{
  "num_hidden_layers": 12,
  "hidden_size": 96,
  "num_attention_heads": 3,
  "num_key_value_heads": 3,
  "head_dim": 32,
  "intermediate_size": 192,
  "vocab_size": 3708,
  "hidden_act": "swiglu",
  "norm": "layernorm",
  "norm_place": "pre",
  "norm_eps": 1e-05,
  "positions": "rope",
  "rope_theta": 10000.0,
  "rope_fraction": 1.0,
  "qk_norm": true,
  "attn_scale": 0.325,
  "bias": "qkv",
  "tie_word_embeddings": false,
  "parallel_block": false,
  "init": "uniform",
  "init_std_qkv": 0.0506,
  "init_std_o": 0.0,
  "init_std_up": 0.0506,
  "init_std_down": 0.0,
  "optimizer": "soap_variant",
  "learning_rate": 0.00922,
  "beta1": 0.95,
  "beta2": 0.99,
  "weight_decay": 0.015,
  "lr_head": 0.00925,
  "max_grad_norm": 2.0,
  "warmup_steps": 126,
  "schedule": "wsd",
  "decay_fraction": 1.0,
  "decay_shape": "linear",
  "final_lr_fraction": 0.05,
  "batch_tokens": 32768,
  "max_seq_len": 1024,
  "doc_mask": true,
  "train_tokens": 144400000,
  "max_steps": 4407,
  "dataset": "wikipedia_en"
}
Each number is 50 + 12 x the weight over its row's rms, rounded and kept within 0 to 99. Layers, rows and columns count from 0. The size before them is the row's rms in percent of the matrix's.

# layer 9 MLP gate, 192x96, rms 0.319, rows 153-177, columns 0-95
102:51 55 28 64 48 70 59 60 35 33 62 67 50 54 37 48 62 57 57 58 45 42 37 55 49 69 45 51 63 60 56 30 51 39 42 43 45 68 49 52 62 35 19 60 58 51 49 49 63 36 38 29 61 38 31 50 52 41 81 56 59 67 75 47 66 46 54 56 76 64 57 65 54 41 58 54 41 82 45 67 39 57 62 43 44 41 50 38 42 61 45 54 50 54 41 50
093:51 47 55 41 52 55 50 50 46 35 44 74 23 55 45 47 55 45 35 50 47 05 41 31 49 54 44 46 53 33 45 39 62 51 53 46 64 52 43 42 35 32 32 40 56 46 49 51 68 38 52 28 43 41 57 43 49 52 41 22 42 51 71 41 51 39 64 51 44 53 56 34 57 57 21 29 60 35 36 48 51 50 58 53 32 51 48 39 25 61 54 60 54 24 45 50
105:60 44 71 55 57 40 55 44 37 46 51 40 47 47 68 62 72 26 56 57 55 49 42 62 68 26 54 61 55 41 45 60 69 70 65 53 72 32 49 50 57 62 41 60 45 66 46 36 60 45 42 49 64 47 59 42 63 34 59 48 55 31 73 69 42 56 46 56 35 29 51 54 66 58 47 52 78 24 42 51 55 58 50 58 62 76 47 67 58 45 66 59 61 47 50 42
098:61 50 57 60 29 38 48 48 66 52 64 60 62 62 32 67 61 54 60 44 64 43 55 64 43 56 49 56 50 50 63 62 29 37 37 54 81 35 52 48 53 37 60 55 42 17 36 58 66 50 38 64 28 55 50 38 58 64 49 48 89 42 58 46 61 53 33 52 63 64 40 58 57 40 39 58 45 65 43 66 61 44 64 59 39 35 58 57 46 62 63 68 45 52 57 44
102:33 53 44 45 26 41 71 72 52 55 38 66 35 42 47 49 71 63 44 53 53 59 82 49 28 55 43 51 65 54 69 50 64 66 40 44 64 36 41 22 57 62 35 35 54 64 43 52 41 47 47 35 59 45 38 49 26 72 42 48 40 41 59 57 54 57 55 54 64 41 57 34 46 28 56 32 45 60 55 58 46 57 70 43 53 63 47 53 64 54 64 43 64 37 48 63
095:30 48 56 56 51 52 46 46 31 47 75 51 49 83 61 44 37 40 59 63 49 27 37 45 48 69 33 55 52 54 56 55 52 52 47 45 54 62 44 62 22 60 50 53 45 67 67 58 66 39 61 68 70 40 41 63 45 39 49 29 64 46 55 54 33 46 28 33 50 47 36 61 44 59 45 78 43 55 55 71 58 63 57 47 58 55 53 56 40 43 49 77 52 71 41 46
098:49 40 41 63 64 29 53 45 46 57 57 35 52 70 54 62 69 44 60 55 52 47 56 30 49 62 48 61 67 40 61 49 34 56 34 49 63 45 62 43 54 28 61 65 45 49 60 81 68 65 57 43 68 63 32 59 48 48 74 28 79 66 62 51 52 57 59 69 50 44 61 38 60 43 40 49 40 43 51 57 56 50 63 54 47 74 47 40 58 43 76 66 53 40 54 58
100:53 73 45 59 75 46 58 56 44 57 63 42 47 36 80 50 39 52 37 43 57 44 40 54 58 66 49 55 67 62 58 81 32 38 46 60 65 56 51 64 55 42 48 39 51 35 71 60 70 41 39 63 53 48 53 33 38 42 43 65 63 44 54 45 53 78 36 72 46 49 42 62 25 45 41 54 54 53 37 53 53 55 50 64 60 60 52 66 58 70 49 58 73 46 69 48
099:44 43 47 26 65 52 70 44 34 48 59 64 53 49 39 29 50 50 67 55 52 38 37 43 51 60 46 43 85 59 38 40 53 53 48 57 32 57 56 66 29 42 58 63 30 64 53 71 50 47 41 59 44 38 59 46 71 39 72 39 41 73 46 50 30 49 60 46 46 55 37 51 89 47 49 65 53 44 57 49 64 47 49 41 43 43 38 40 42 42 35 38 55 69 46 42
109:36 40 48 45 48 33 51 50 47 24 37 34 41 56 56 51 46 33 46 48 24 43 57 56 38 41 61 56 36 50 49 46 61 47 41 58 52 30 34 51 38 57 17 60 43 51 63 51 56 33 51 42 51 55 48 52 39 18 35 52 67 53 51 56 38 40 39 59 58 44 28 33 49 63 54 57 78 40 49 44 46 43 62 43 34 35 46 41 23 66 18 38 59 47 43 55
102:75 46 57 86 50 43 33 58 30 54 56 61 59 46 38 42 56 72 38 38 45 71 39 43 30 38 63 52 80 41 67 56 77 34 64 58 47 44 67 42 69 51 44 42 43 50 43 47 36 39 35 67 58 45 44 49 37 52 48 60 36 85 50 76 47 55 51 54 45 52 56 54 39 55 46 50 49 57 43 51 26 62 46 48 50 66 58 49 58 47 48 46 54 43 47 47
097:68 57 52 52 44 39 25 71 57 51 54 46 56 63 83 45 39 61 52 40 51 48 42 36 62 61 38 48 43 59 58 36 58 45 43 78 44 56 55 28 49 50 31 62 62 61 43 67 53 43 18 48 51 50 61 83 63 54 66 62 64 58 40 50 61 43 31 70 42 45 68 54 53 53 43 62 35 44 57 49 67 53 44 46 59 41 39 61 54 55 66 44 65 41 47 36
102:29 21 52 45 50 38 46 41 48 36 64 67 49 61 44 38 58 48 46 30 47 27 62 46 32 45 64 53 55 51 13 53 46 47 62 58 28 41 47 61 44 52 77 54 44 60 61 36 33 54 69 38 60 50 57 30 72 57 53 39 46 73 68 52 63 66 50 45 45 60 41 57 49 42 55 36 53 63 63 51 49 53 61 58 55 63 42 28 34 69 50 44 58 58 41 42
105:46 34 41 63 64 59 46 66 52 60 45 49 51 70 29 49 40 72 58 64 48 38 40 60 64 56 71 49 59 83 61 45 56 43 51 63 37 58 53 69 57 39 52 41 46 74 46 61 40 49 31 58 51 67 50 34 56 64 57 39 62 43 47 69 40 51 30 28 36 64 55 41 48 54 55 54 66 57 37 46 36 47 54 49 71 41 39 53 52 52 30 39 44 21 68 47
108:59 62 44 60 53 41 49 63 25 66 69 66 42 67 44 50 41 64 43 52 69 57 38 50 51 48 42 54 41 57 46 60 47 60 38 73 35 48 61 42 45 76 25 54 53 42 64 82 59 39 48 60 52 55 44 56 46 64 73 46 47 70 47 52 60 62 41 76 45 46 36 47 64 47 38 41 31 58 59 68 56 58 49 63 58 65 41 55 56 57 80 60 46 37 47 39
100:58 61 53 33 60 44 50 42 36 56 61 46 55 66 51 38 39 45 61 32 27 61 59 60 32 21 52 39 53 22 74 50 54 25 51 65 52 45 32 55 40 59 63 58 81 42 65 60 61 53 42 55 79 53 59 50 43 49 40 40 45 30 52 52 43 57 40 59 43 48 47 34 60 51 40 35 51 54 42 73 67 56 46 44 38 40 50 63 33 28 41 49 50 47 64 49
097:58 62 43 63 70 64 50 38 38 50 53 42 65 55 55 70 38 47 51 76 53 63 51 59 51 67 56 56 59 61 66 57 66 51 53 43 68 54 74 54 56 36 42 35 66 71 54 41 67 59 44 65 50 32 66 70 46 55 60 33 52 63 51 32 49 68 42 44 64 41 41 71 56 52 38 61 49 53 55 59 66 63 57 67 61 65 42 72 38 36 74 36 51 48 43 67
092:65 32 39 31 75 61 53 49 35 52 55 52 43 41 57 57 33 52 33 48 32 53 20 50 48 51 47 29 49 63 43 39 41 47 55 51 35 45 62 53 34 75 50 61 68 59 66 52 55 44 58 37 59 45 40 53 53 50 46 52 47 66 55 24 49 46 52 52 60 56 45 45 30 38 32 56 47 22 53 66 44 60 55 43 45 39 15 59 33 50 44 41 71 46 33 33
099:31 54 64 52 52 57 38 64 45 49 36 66 43 67 49 67 36 63 35 66 54 58 70 46 48 55 44 51 38 48 48 41 60 65 41 51 49 41 31 43 28 58 62 59 58 59 73 43 51 35 42 59 41 34 55 42 37 55 52 43 39 27 42 44 67 43 40 43 22 62 48 39 57 46 66 53 34 55 44 44 77 48 51 23 19 53 28 53 27 40 51 46 47 58 48 42
106:39 41 55 36 59 58 40 52 63 48 55 57 56 69 44 58 49 58 41 72 25 57 45 68 49 50 44 73 61 50 62 55 52 48 53 73 39 36 35 64 45 66 34 50 75 71 36 48 69 47 45 43 69 55 72 52 30 74 59 36 53 48 49 63 49 31 42 58 30 42 24 34 63 54 43 65 53 53 46 48 68 40 51 53 46 66 47 68 32 41 47 48 46 48 38 57
098:65 51 34 42 48 40 38 50 24 32 55 57 38 39 36 82 40 42 60 75 74 55 53 44 49 56 67 23 60 66 64 49 67 43 45 48 27 53 71 53 39 39 35 59 40 56 42 62 42 47 29 50 48 41 65 30 68 57 51 40 52 59 50 32 57 51 50 43 63 30 45 40 59 51 50 37 48 57 49 47 30 62 55 54 49 53 38 43 32 55 62 54 52 47 41 67
103:45 46 51 71 43 45 56 56 72 59 68 69 60 27 39 36 40 45 74 33 58 41 49 37 48 57 58 43 57 30 47 60 20 70 34 69 53 55 37 64 54 29 43 53 47 44 76 43 64 45 53 57 68 39 27 54 56 48 52 72 45 44 61 54 45 53 43 48 38 37 55 44 47 53 45 67 36 52 53 78 37 37 51 45 48 67 63 41 56 38 64 44 52 40 60 37
108:66 60 47 51 47 51 46 46 59 38 42 72 57 57 69 32 62 63 52 64 34 36 36 68 44 53 68 53 65 55 63 35 61 32 38 39 32 72 40 48 51 46 34 48 49 66 53 50 44 59 51 62 35 50 64 49 61 57 64 30 52 43 50 77 46 56 54 56 56 48 38 69 50 41 54 70 61 71 58 60 65 59 40 50 50 79 33 78 42 37 65 34 54 47 56 55
101:30 60 51 59 57 26 41 50 45 39 65 53 43 43 54 55 45 35 48 42 48 46 52 48 63 63 47 69 57 49 46 56 51 33 41 36 36 22 43 34 46 56 44 38 68 46 66 35 50 50 68 38 37 43 55 54 50 57 26 42 62 56 50 40 37 36 45 50 44 60 34 35 33 27 52 50 55 55 33 51 29 69 42 29 49 19 37 41 39 40 32 38 60 57 31 32
100:70 40 57 45 48 53 58 51 48 52 66 23 48 46 51 55 46 43 26 46 61 69 46 52 55 53 37 65 74 60 53 61 31 44 73 55 55 75 59 40 48 56 51 69 37 58 66 44 67 46 64 60 50 50 45 53 49 46 70 60 66 61 66 57 55 43 49 70 54 53 56 38 57 61 55 39 63 47 58 32 61 50 51 40 75 59 32 78 36 36 71 50 55 72 51 35
# layer 9 MLP up, 192x96, rms 0.339, rows 153-176, columns 0-95
097:52 69 58 66 42 34 43 48 58 35 44 55 55 49 49 45 43 52 43 60 52 47 57 43 54 73 55 25 61 59 56 68 54 54 45 61 50 44 59 84 62 45 52 80 63 39 34 38 65 40 57 61 38 56 48 66 31 37 69 47 66 59 50 46 74 61 50 38 66 40 41 24 62 62 72 70 37 61 64 52 56 45 61 50 56 45 59 45 62 47 41 64 66 43 36 57
108:46 61 61 34 57 49 52 36 53 42 59 62 60 43 60 60 36 67 57 45 55 64 60 68 51 68 58 67 50 77 65 32 40 58 42 66 53 49 47 42 52 46 42 45 51 48 42 52 65 62 49 63 61 36 62 49 54 73 56 51 35 53 38 69 60 64 65 62 35 51 44 65 58 31 38 51 29 72 66 59 53 41 56 38 69 50 51 77 59 37 53 46 27 74 34 37
114:41 26 49 22 52 50 46 55 22 30 30 47 23 42 50 58 50 53 65 39 23 46 25 47 51 38 41 46 40 65 42 44 51 54 42 46 57 31 41 40 52 49 53 41 44 46 41 31 37 57 52 62 58 27 38 66 38 55 50 47 60 44 39 53 39 43 45 58 47 48 43 54 51 50 50 56 39 32 42 70 34 34 62 63 47 36 40 52 50 70 53 59 31 69 25 39
094:49 24 61 29 33 60 62 53 54 82 52 36 46 38 58 55 56 39 58 71 54 54 30 62 63 60 81 60 53 43 52 60 60 41 48 48 38 51 52 34 48 47 59 55 41 53 57 60 58 37 55 45 44 61 65 48 32 60 76 19 50 70 54 41 37 41 68 37 35 62 41 39 54 52 40 68 57 44 43 41 44 56 61 39 69 44 45 37 62 58 36 44 49 45 44 36
095:48 68 29 59 54 56 54 67 47 66 34 57 48 52 41 59 61 52 48 70 49 50 51 80 69 28 44 68 39 86 55 51 58 59 42 40 37 42 53 57 41 61 45 35 39 34 52 33 40 36 48 62 41 47 32 43 52 62 50 45 46 48 44 41 50 50 52 37 71 46 46 35 35 38 37 58 60 64 28 32 49 59 41 53 60 66 78 57 45 57 38 46 66 55 71 41
097:64 59 59 58 54 54 49 78 61 58 44 30 61 52 72 36 72 55 38 53 69 57 41 53 67 47 48 36 57 42 50 63 47 43 42 57 51 34 45 55 50 54 65 71 61 57 29 44 53 62 40 56 63 44 41 44 42 39 38 53 57 43 67 29 48 45 52 52 37 63 41 46 53 55 52 43 53 37 59 44 35 22 39 61 37 41 16 68 30 22 45 53 38 61 40 36
085:44 53 55 51 55 54 45 21 55 46 45 67 41 58 52 74 54 65 47 36 53 58 53 59 59 63 68 46 24 51 46 46 66 44 68 68 54 61 50 47 35 37 34 50 60 53 26 29 41 29 56 59 38 49 43 64 53 26 47 67 47 58 52 53 55 58 58 52 58 45 57 58 66 51 55 38 48 75 50 54 56 41 35 53 65 27 55 59 19 64 56 52 62 52 41 80
099:46 40 55 40 31 70 42 59 23 56 53 59 47 67 54 52 55 74 53 35 41 57 66 55 35 53 42 39 45 44 51 50 52 56 21 34 52 44 46 35 50 49 38 53 54 60 73 58 55 62 47 62 49 58 54 67 28 68 50 32 30 56 44 66 33 49 41 41 48 58 63 45 36 53 74 41 33 67 58 56 57 43 50 48 47 57 44 36 61 48 49 57 31 64 22 77
096:62 43 50 53 37 45 62 53 50 44 47 62 37 39 56 40 38 52 18 44 33 64 49 41 39 43 65 58 72 49 34 34 66 59 57 57 47 52 74 50 43 54 27 66 48 58 50 55 51 39 64 49 35 56 50 60 64 66 59 25 66 45 54 35 52 57 57 53 52 40 59 64 38 54 60 46 68 61 44 49 59 53 59 30 61 58 29 42 30 43 52 25 83 68 61 50
110:41 30 55 40 45 57 63 55 65 59 63 42 52 53 36 47 47 55 58 52 30 52 52 49 63 43 35 22 27 46 40 52 54 54 50 36 36 61 59 32 57 35 52 39 89 53 43 53 41 52 51 35 28 39 34 43 49 51 56 49 37 51 40 44 48 49 69 38 55 49 45 56 21 73 48 51 45 64 68 42 42 52 37 31 53 29 32 48 31 66 48 35 52 68 62 55
098:46 26 42 51 67 47 64 53 60 68 37 48 19 41 31 48 39 62 70 45 65 41 35 62 48 35 54 51 55 67 60 54 37 84 42 53 58 53 41 52 50 48 47 55 10 45 49 50 41 56 43 54 63 55 58 63 54 57 59 32 38 60 52 34 63 41 53 44 46 50 38 51 75 40 38 64 59 45 32 37 44 58 47 30 31 53 66 51 49 60 49 46 36 41 53 48
101:39 42 31 30 47 50 37 39 50 68 79 54 61 41 54 49 31 51 29 58 49 65 38 39 48 25 47 51 53 37 41 48 54 27 56 43 42 83 51 44 41 50 52 41 36 29 49 51 22 39 47 62 42 50 50 42 32 55 47 42 55 52 50 56 34 40 74 64 55 39 56 45 47 48 27 59 37 35 67 41 64 31 53 44 61 48 58 77 50 62 52 57 52 39 53 60
095:52 53 40 46 52 32 43 54 45 50 41 58 57 68 48 46 41 61 48 56 21 34 32 37 35 56 58 49 39 58 49 51 77 39 33 35 19 56 69 57 50 71 35 31 56 59 53 67 10 59 55 40 42 39 52 70 65 24 54 44 39 64 56 67 46 50 58 41 59 46 60 53 49 60 56 41 45 46 40 44 39 72 50 47 65 43 42 52 54 46 52 44 63 42 39 44
104:45 26 33 45 48 53 73 69 59 43 74 40 66 62 56 55 63 68 45 30 54 67 40 41 50 36 63 51 44 63 45 67 57 56 57 42 55 43 50 53 24 52 38 53 54 42 41 51 49 38 61 60 48 61 31 23 35 47 36 25 55 52 63 53 66 58 51 63 34 52 34 62 41 62 40 47 48 55 61 30 45 51 50 40 39 55 45 40 37 79 64 67 55 63 58 55
104:25 55 34 48 34 30 54 45 30 48 52 48 55 54 51 13 55 59 52 50 56 64 54 42 46 38 56 62 59 68 25 42 49 38 61 53 48 38 34 48 20 31 53 34 36 26 37 47 52 49 23 50 57 45 50 61 43 56 50 50 36 51 40 61 60 46 51 39 48 59 29 57 54 51 54 34 41 44 50 48 41 26 54 49 48 43 34 60 27 37 65 55 58 36 43 70
099:58 52 59 51 66 45 27 42 49 41 33 54 47 46 34 65 41 52 38 80 48 64 44 56 43 53 38 73 44 30 28 60 49 40 36 30 30 33 70 41 51 40 56 39 62 46 59 55 80 68 46 38 48 41 57 41 58 73 74 40 59 46 51 57 52 27 34 56 61 55 49 47 43 41 50 66 46 58 49 27 52 64 45 37 46 52 70 56 41 51 37 51 49 44 64 53
094:54 62 42 56 47 56 64 43 59 50 40 56 54 34 51 51 42 25 50 62 26 71 47 72 67 55 51 58 68 52 57 41 49 64 54 47 47 69 57 81 44 70 35 74 64 50 58 51 60 50 45 52 57 48 71 41 47 23 71 42 41 40 48 34 37 59 58 50 42 48 38 43 49 52 64 58 74 48 37 54 43 34 46 76 60 51 51 65 28 42 57 42 67 35 47 51
107:79 40 46 26 42 52 49 37 51 74 33 48 39 66 56 66 37 59 44 57 24 62 34 57 44 38 32 33 39 50 35 50 45 34 50 55 39 48 46 54 48 70 54 51 61 62 50 55 32 55 43 31 41 56 27 63 59 33 26 54 46 47 52 57 50 44 40 52 71 47 33 51 43 61 44 42 32 46 36 62 51 54 40 43 53 29 21 48 47 49 47 39 74 51 49 45
100:43 58 51 50 35 52 39 59 69 39 25 40 51 60 60 61 34 30 40 48 48 44 58 50 54 48 47 34 42 36 36 53 41 72 49 34 74 43 51 49 43 75 43 70 61 39 54 48 46 60 60 43 60 60 55 54 50 49 46 51 56 59 59 45 34 51 50 49 52 41 31 29 45 56 52 75 46 31 57 58 32 48 35 17 29 61 28 72 66 40 65 44 58 57 57 69
107:54 38 45 68 42 62 56 45 40 46 50 52 45 69 47 27 60 51 45 46 78 51 46 33 40 41 44 57 55 35 44 57 61 43 38 31 58 51 58 46 28 46 43 39 28 56 55 63 44 53 42 46 58 48 32 28 54 48 48 44 57 63 52 41 16 65 42 39 40 57 56 62 22 46 43 38 45 41 29 56 47 44 52 39 43 26 85 32 24 47 52 56 50 55 40 53
095:63 59 30 48 75 38 44 46 58 44 73 49 40 48 52 67 54 24 53 56 47 47 44 65 36 31 68 38 51 53 40 58 50 43 58 38 39 52 49 53 54 31 38 38 27 52 67 53 64 51 64 46 32 63 15 60 42 54 38 50 62 35 37 44 72 56 24 49 35 50 43 57 59 68 61 45 55 49 82 48 47 40 50 39 60 39 43 43 51 48 41 52 47 68 48 43
106:55 47 55 44 66 34 68 43 48 38 52 66 42 35 44 43 59 51 39 38 35 55 58 40 53 56 48 51 44 32 43 37 39 65 47 67 68 47 14 42 54 69 47 32 59 25 29 53 43 36 40 53 60 39 62 49 53 46 65 51 46 55 56 53 48 49 36 57 59 52 45 61 36 33 79 29 37 37 52 49 36 51 45 57 44 29 74 35 48 39 42 40 46 56 35 24
104:50 48 52 42 47 38 45 48 39 42 57 48 31 49 50 55 59 42 46 54 48 44 43 57 55 49 17 63 51 57 48 45 61 35 60 71 54 39 55 40 47 33 64 63 38 49 53 51 65 49 40 45 64 74 28 59 38 61 56 35 61 23 63 56 65 35 65 43 45 32 66 53 43 28 39 37 47 66 28 64 68 58 23 69 44 49 56 45 35 46 37 57 25 38 40 55
109:52 57 61 38 41 35 40 46 52 27 44 36 40 59 45 43 54 53 46 40 58 44 47 51 55 38 55 50 58 26 46 43 60 64 47 43 39 47 53 50 39 46 51 53 44 35 50 45 32 48 55 32 42 40 44 50 40 63 49 58 56 50 66 39 36 42 59 37 53 60 40 43 49 18 29 38 33 22 11 50 36 70 55 45 56 43 84 26 38 39 42 37 29 44 48 50
# layer 9 MLP down (transposed), 192x96, rms 0.324, rows 153-176, columns 0-95
096:38 68 53 45 32 42 53 64 41 62 42 33 61 42 52 52 50 63 40 49 39 48 59 67 49 56 41 53 50 43 35 49 48 58 33 48 65 61 52 33 21 43 30 60 75 36 56 60 57 58 44 32 55 48 44 56 47 54 73 60 49 46 39 56 42 63 48 62 34 37 70 52 71 44 70 63 53 61 33 43 63 48 30 65 72 43 38 49 53 49 45 60 60 60 32 16
092:31 42 46 68 66 59 44 52 48 38 54 54 29 66 52 57 40 52 35 50 48 13 41 56 48 43 70 77 54 40 65 57 48 58 61 32 73 30 51 30 48 40 60 37 57 47 72 66 57 45 62 52 39 73 52 41 55 37 51 48 37 47 36 44 48 50 54 49 24 69 54 43 69 60 46 42 59 36 45 61 61 40 68 47 48 64 56 40 34 44 50 49 47 36 61 63
105:55 54 51 47 39 31 62 82 54 54 51 56 60 60 61 40 38 52 35 45 43 35 63 42 60 36 62 33 38 49 58 57 53 64 37 58 49 83 56 52 55 37 36 34 46 40 49 46 41 47 41 63 55 50 56 46 58 47 54 59 54 68 35 16 58 76 43 48 39 37 66 67 41 55 56 44 43 54 38 30 71 47 46 36 35 75 38 42 44 58 39 40 51 38 50 74
089:47 60 55 20 57 36 41 74 53 56 65 43 57 57 54 56 68 55 53 68 54 62 49 25 52 55 54 53 36 51 44 45 67 46 58 53 71 29 40 37 57 35 66 45 36 51 38 59 60 58 62 47 54 58 32 47 35 64 58 61 30 41 28 62 56 52 40 51 15 73 47 44 62 41 44 41 43 71 51 48 49 28 65 54 33 41 48 39 34 49 39 51 54 40 42 64
100:56 35 74 40 47 42 61 50 51 47 54 38 67 43 55 44 44 38 51 33 63 43 35 60 50 86 63 24 60 37 39 46 35 39 46 69 49 49 52 42 61 48 48 60 82 65 50 61 71 50 54 48 54 65 71 56 41 55 49 57 71 46 50 58 54 32 63 66 32 67 51 64 46 46 62 53 33 58 44 26 56 40 73 52 54 41 40 36 42 54 50 53 43 62 62 62
101:19 31 35 41 46 69 60 35 25 46 52 77 50 57 65 48 41 64 63 45 43 47 50 45 51 50 69 49 40 74 73 48 61 47 51 43 60 44 55 60 49 70 67 47 38 59 60 41 43 48 46 61 58 44 64 29 51 34 71 59 53 35 56 65 33 70 38 47 43 37 55 52 49 66 55 57 40 59 44 44 45 61 74 50 32 56 47 35 69 50 49 61 59 37 39 39
088:59 52 58 49 44 38 53 38 30 63 32 67 54 41 43 35 73 57 52 50 56 39 30 60 58 32 51 62 51 43 40 46 25 55 46 47 46 52 54 45 22 50 48 38 38 46 63 39 48 50 36 30 55 70 71 77 56 65 59 41 41 71 47 53 42 37 52 48 66 59 39 51 49 62 79 56 54 41 71 57 40 55 51 59 58 23 53 63 47 68 49 44 50 51 76 54
095:51 54 57 37 73 38 57 49 58 37 56 22 44 38 30 57 42 45 38 50 41 50 33 60 42 33 55 62 59 37 45 43 55 49 73 53 53 45 51 47 65 36 50 92 54 38 45 42 44 57 64 41 46 53 51 50 40 41 62 31 52 41 43 90 46 31 62 52 47 38 45 38 42 52 30 57 44 42 54 44 42 49 66 59 56 33 66 58 27 43 59 54 51 55 49 28
095:30 62 76 48 61 80 46 40 46 53 54 87 45 55 46 62 40 56 66 57 53 49 26 53 70 61 59 40 60 47 42 54 62 72 50 43 44 56 31 30 52 57 49 68 56 52 80 64 50 56 37 50 57 42 52 46 55 49 43 57 36 37 54 33 52 35 59 30 43 54 61 49 64 72 63 47 48 35 42 40 50 41 58 48 47 50 63 56 43 31 65 54 44 32 37 54
112:37 42 43 52 47 47 51 51 61 42 70 26 63 53 59 34 46 38 44 53 51 62 38 49 51 44 31 71 46 68 48 61 56 45 27 68 61 37 53 41 51 58 48 60 46 48 37 46 39 40 50 58 44 42 54 87 61 41 62 34 43 25 38 50 56 49 44 48 28 42 42 37 79 44 71 15 46 59 56 40 49 60 53 59 43 39 56 63 53 46 67 54 39 54 39 35
108:74 57 66 69 31 50 40 26 53 46 34 52 60 26 67 51 63 64 57 51 54 47 37 71 54 55 54 69 57 61 45 39 46 47 35 64 48 61 38 35 44 46 43 61 38 41 63 63 32 60 57 52 73 57 49 72 60 56 50 53 63 62 39 81 56 49 46 32 57 45 46 58 57 57 80 41 64 33 58 45 52 67 49 55 48 37 40 54 41 46 67 41 58 55 33 52
102:51 59 49 64 35 59 45 42 42 44 55 50 58 69 50 61 40 59 41 30 43 37 39 45 46 28 62 49 53 37 87 69 74 52 45 47 50 65 57 25 44 48 55 43 47 57 75 66 54 55 29 69 56 55 44 54 24 65 33 44 48 53 66 43 60 59 46 55 57 47 47 62 45 62 52 64 41 31 54 57 60 60 33 49 56 52 58 58 33 56 53 63 70 67 65 30
097:38 25 63 40 51 50 45 46 33 48 57 41 37 64 42 44 34 63 52 72 44 39 30 48 57 44 44 66 71 54 35 55 33 59 78 44 42 54 44 71 49 61 61 82 48 30 55 61 62 63 44 58 37 21 66 38 63 44 39 47 59 47 47 57 51 30 44 61 36 61 53 47 57 37 63 57 59 52 57 52 72 44 35 44 47 50 47 52 38 45 49 70 43 65 52 33
111:66 50 55 37 56 58 21 42 54 42 41 42 42 70 54 69 45 38 38 34 64 55 52 54 55 64 31 57 58 57 50 53 52 63 45 52 63 36 55 39 49 32 30 44 54 48 73 70 40 55 56 65 51 66 65 65 42 64 48 39 35 60 62 39 46 28 79 54 58 52 32 29 55 57 35 47 55 37 54 41 64 38 54 37 52 25 48 64 56 64 38 44 51 39 61 71
098:35 59 45 37 33 43 56 42 55 32 43 54 50 26 43 35 52 35 58 41 77 47 39 43 32 71 40 43 64 53 40 52 59 31 55 64 46 48 51 63 52 48 47 58 39 26 66 48 39 44 57 62 51 27 42 50 62 52 50 41 69 67 36 62 36 55 80 34 48 44 35 45 43 25 37 49 61 41 36 58 51 61 37 62 64 69 55 37 64 47 54 58 35 52 53 30
101:63 49 60 45 39 57 55 47 30 61 60 64 67 61 56 37 45 56 32 52 57 38 57 35 40 29 35 54 45 58 36 47 52 53 55 56 46 54 66 53 70 41 55 54 56 47 39 78 71 53 64 53 47 39 56 45 47 32 44 51 47 57 61 34 38 47 46 36 57 34 42 53 48 68 45 58 59 62 20 33 45 47 49 75 57 37 28 61 59 73 49 73 43 82 66 56
099:55 62 55 31 53 55 63 53 69 65 39 32 76 48 62 37 60 55 38 51 59 62 54 48 46 45 62 59 54 59 39 61 36 46 43 52 43 63 34 45 28 44 34 59 48 20 59 37 67 55 34 45 37 35 37 67 48 49 49 43 58 65 59 05 55 62 47 56 43 45 61 54 34 76 39 48 55 45 74 45 35 38 57 49 49 61 41 60 46 49 44 43 49 47 54 33
101:53 38 44 59 30 45 51 67 70 64 54 57 41 56 41 47 45 32 50 53 70 57 48 50 42 52 39 58 46 33 47 60 42 43 71 23 53 44 38 58 62 36 54 63 51 56 43 46 41 41 29 52 47 65 42 29 53 45 38 88 31 64 66 22 53 59 57 42 35 63 63 46 55 53 61 61 43 71 37 56 48 60 39 58 60 41 67 66 52 37 59 36 65 33 56 47
099:50 60 39 83 39 44 40 63 48 59 52 63 67 47 69 45 46 56 66 56 53 27 48 54 50 67 43 58 47 59 68 29 63 57 56 83 34 46 46 59 41 54 58 48 62 57 38 40 42 49 45 54 49 34 67 57 54 56 30 45 56 26 72 42 62 53 61 58 62 51 42 72 55 54 53 37 49 65 50 50 68 35 57 80 65 57 50 40 47 61 40 53 66 52 54 70
100:74 44 51 41 50 53 31 48 66 42 35 41 33 31 48 43 74 31 35 69 38 56 61 20 54 65 44 43 55 48 45 63 30 68 51 50 31 43 34 61 53 60 41 48 44 70 52 66 69 66 39 59 44 48 48 46 53 53 48 53 47 56 41 69 73 47 69 59 58 32 44 42 47 33 52 46 53 69 54 52 53 46 50 41 33 44 64 43 47 50 51 68 52 22 65 43
103:48 64 47 33 51 29 55 47 59 46 50 68 59 51 53 56 48 34 34 29 62 39 44 48 45 60 56 36 44 48 46 56 48 61 39 29 53 50 56 71 37 50 61 28 56 42 54 50 18 62 59 42 42 59 40 69 53 73 40 29 51 22 44 50 36 54 37 45 19 56 54 56 55 69 77 34 57 74 60 66 35 45 42 60 49 53 58 44 39 44 45 40 51 54 62 49
107:44 43 55 48 47 64 45 61 61 41 38 45 44 56 53 39 43 50 34 78 51 55 42 50 31 54 49 38 28 56 59 56 48 52 45 50 56 58 35 66 46 52 25 46 39 31 60 48 58 36 50 54 63 69 49 57 65 35 38 70 53 35 57 24 78 73 48 21 56 41 37 54 49 81 72 54 52 50 34 43 69 59 46 48 39 53 51 38 58 48 56 48 68 40 57 58
101:56 44 42 56 57 35 53 49 62 65 53 68 46 30 52 43 63 56 38 60 50 52 35 46 48 53 21 58 43 49 72 59 61 40 46 53 64 31 49 59 48 67 38 59 46 46 56 58 43 27 64 38 65 20 61 26 47 33 65 52 39 68 47 62 53 51 52 36 72 62 51 48 53 36 29 45 47 44 41 62 47 28 57 48 75 31 45 55 36 33 70 61 39 45 62 44
098:42 37 30 44 45 46 46 87 68 59 63 55 52 49 60 65 47 58 45 46 40 29 40 45 34 60 47 54 43 60 33 52 48 54 51 20 53 43 26 43 46 32 65 31 43 22 56 41 43 59 32 65 41 34 60 79 45 39 49 61 44 55 38 42 61 68 47 38 50 34 70 56 69 54 46 55 52 65 61 43 43 44 45 57 54 52 69 39 54 53 51 53 51 29 48 54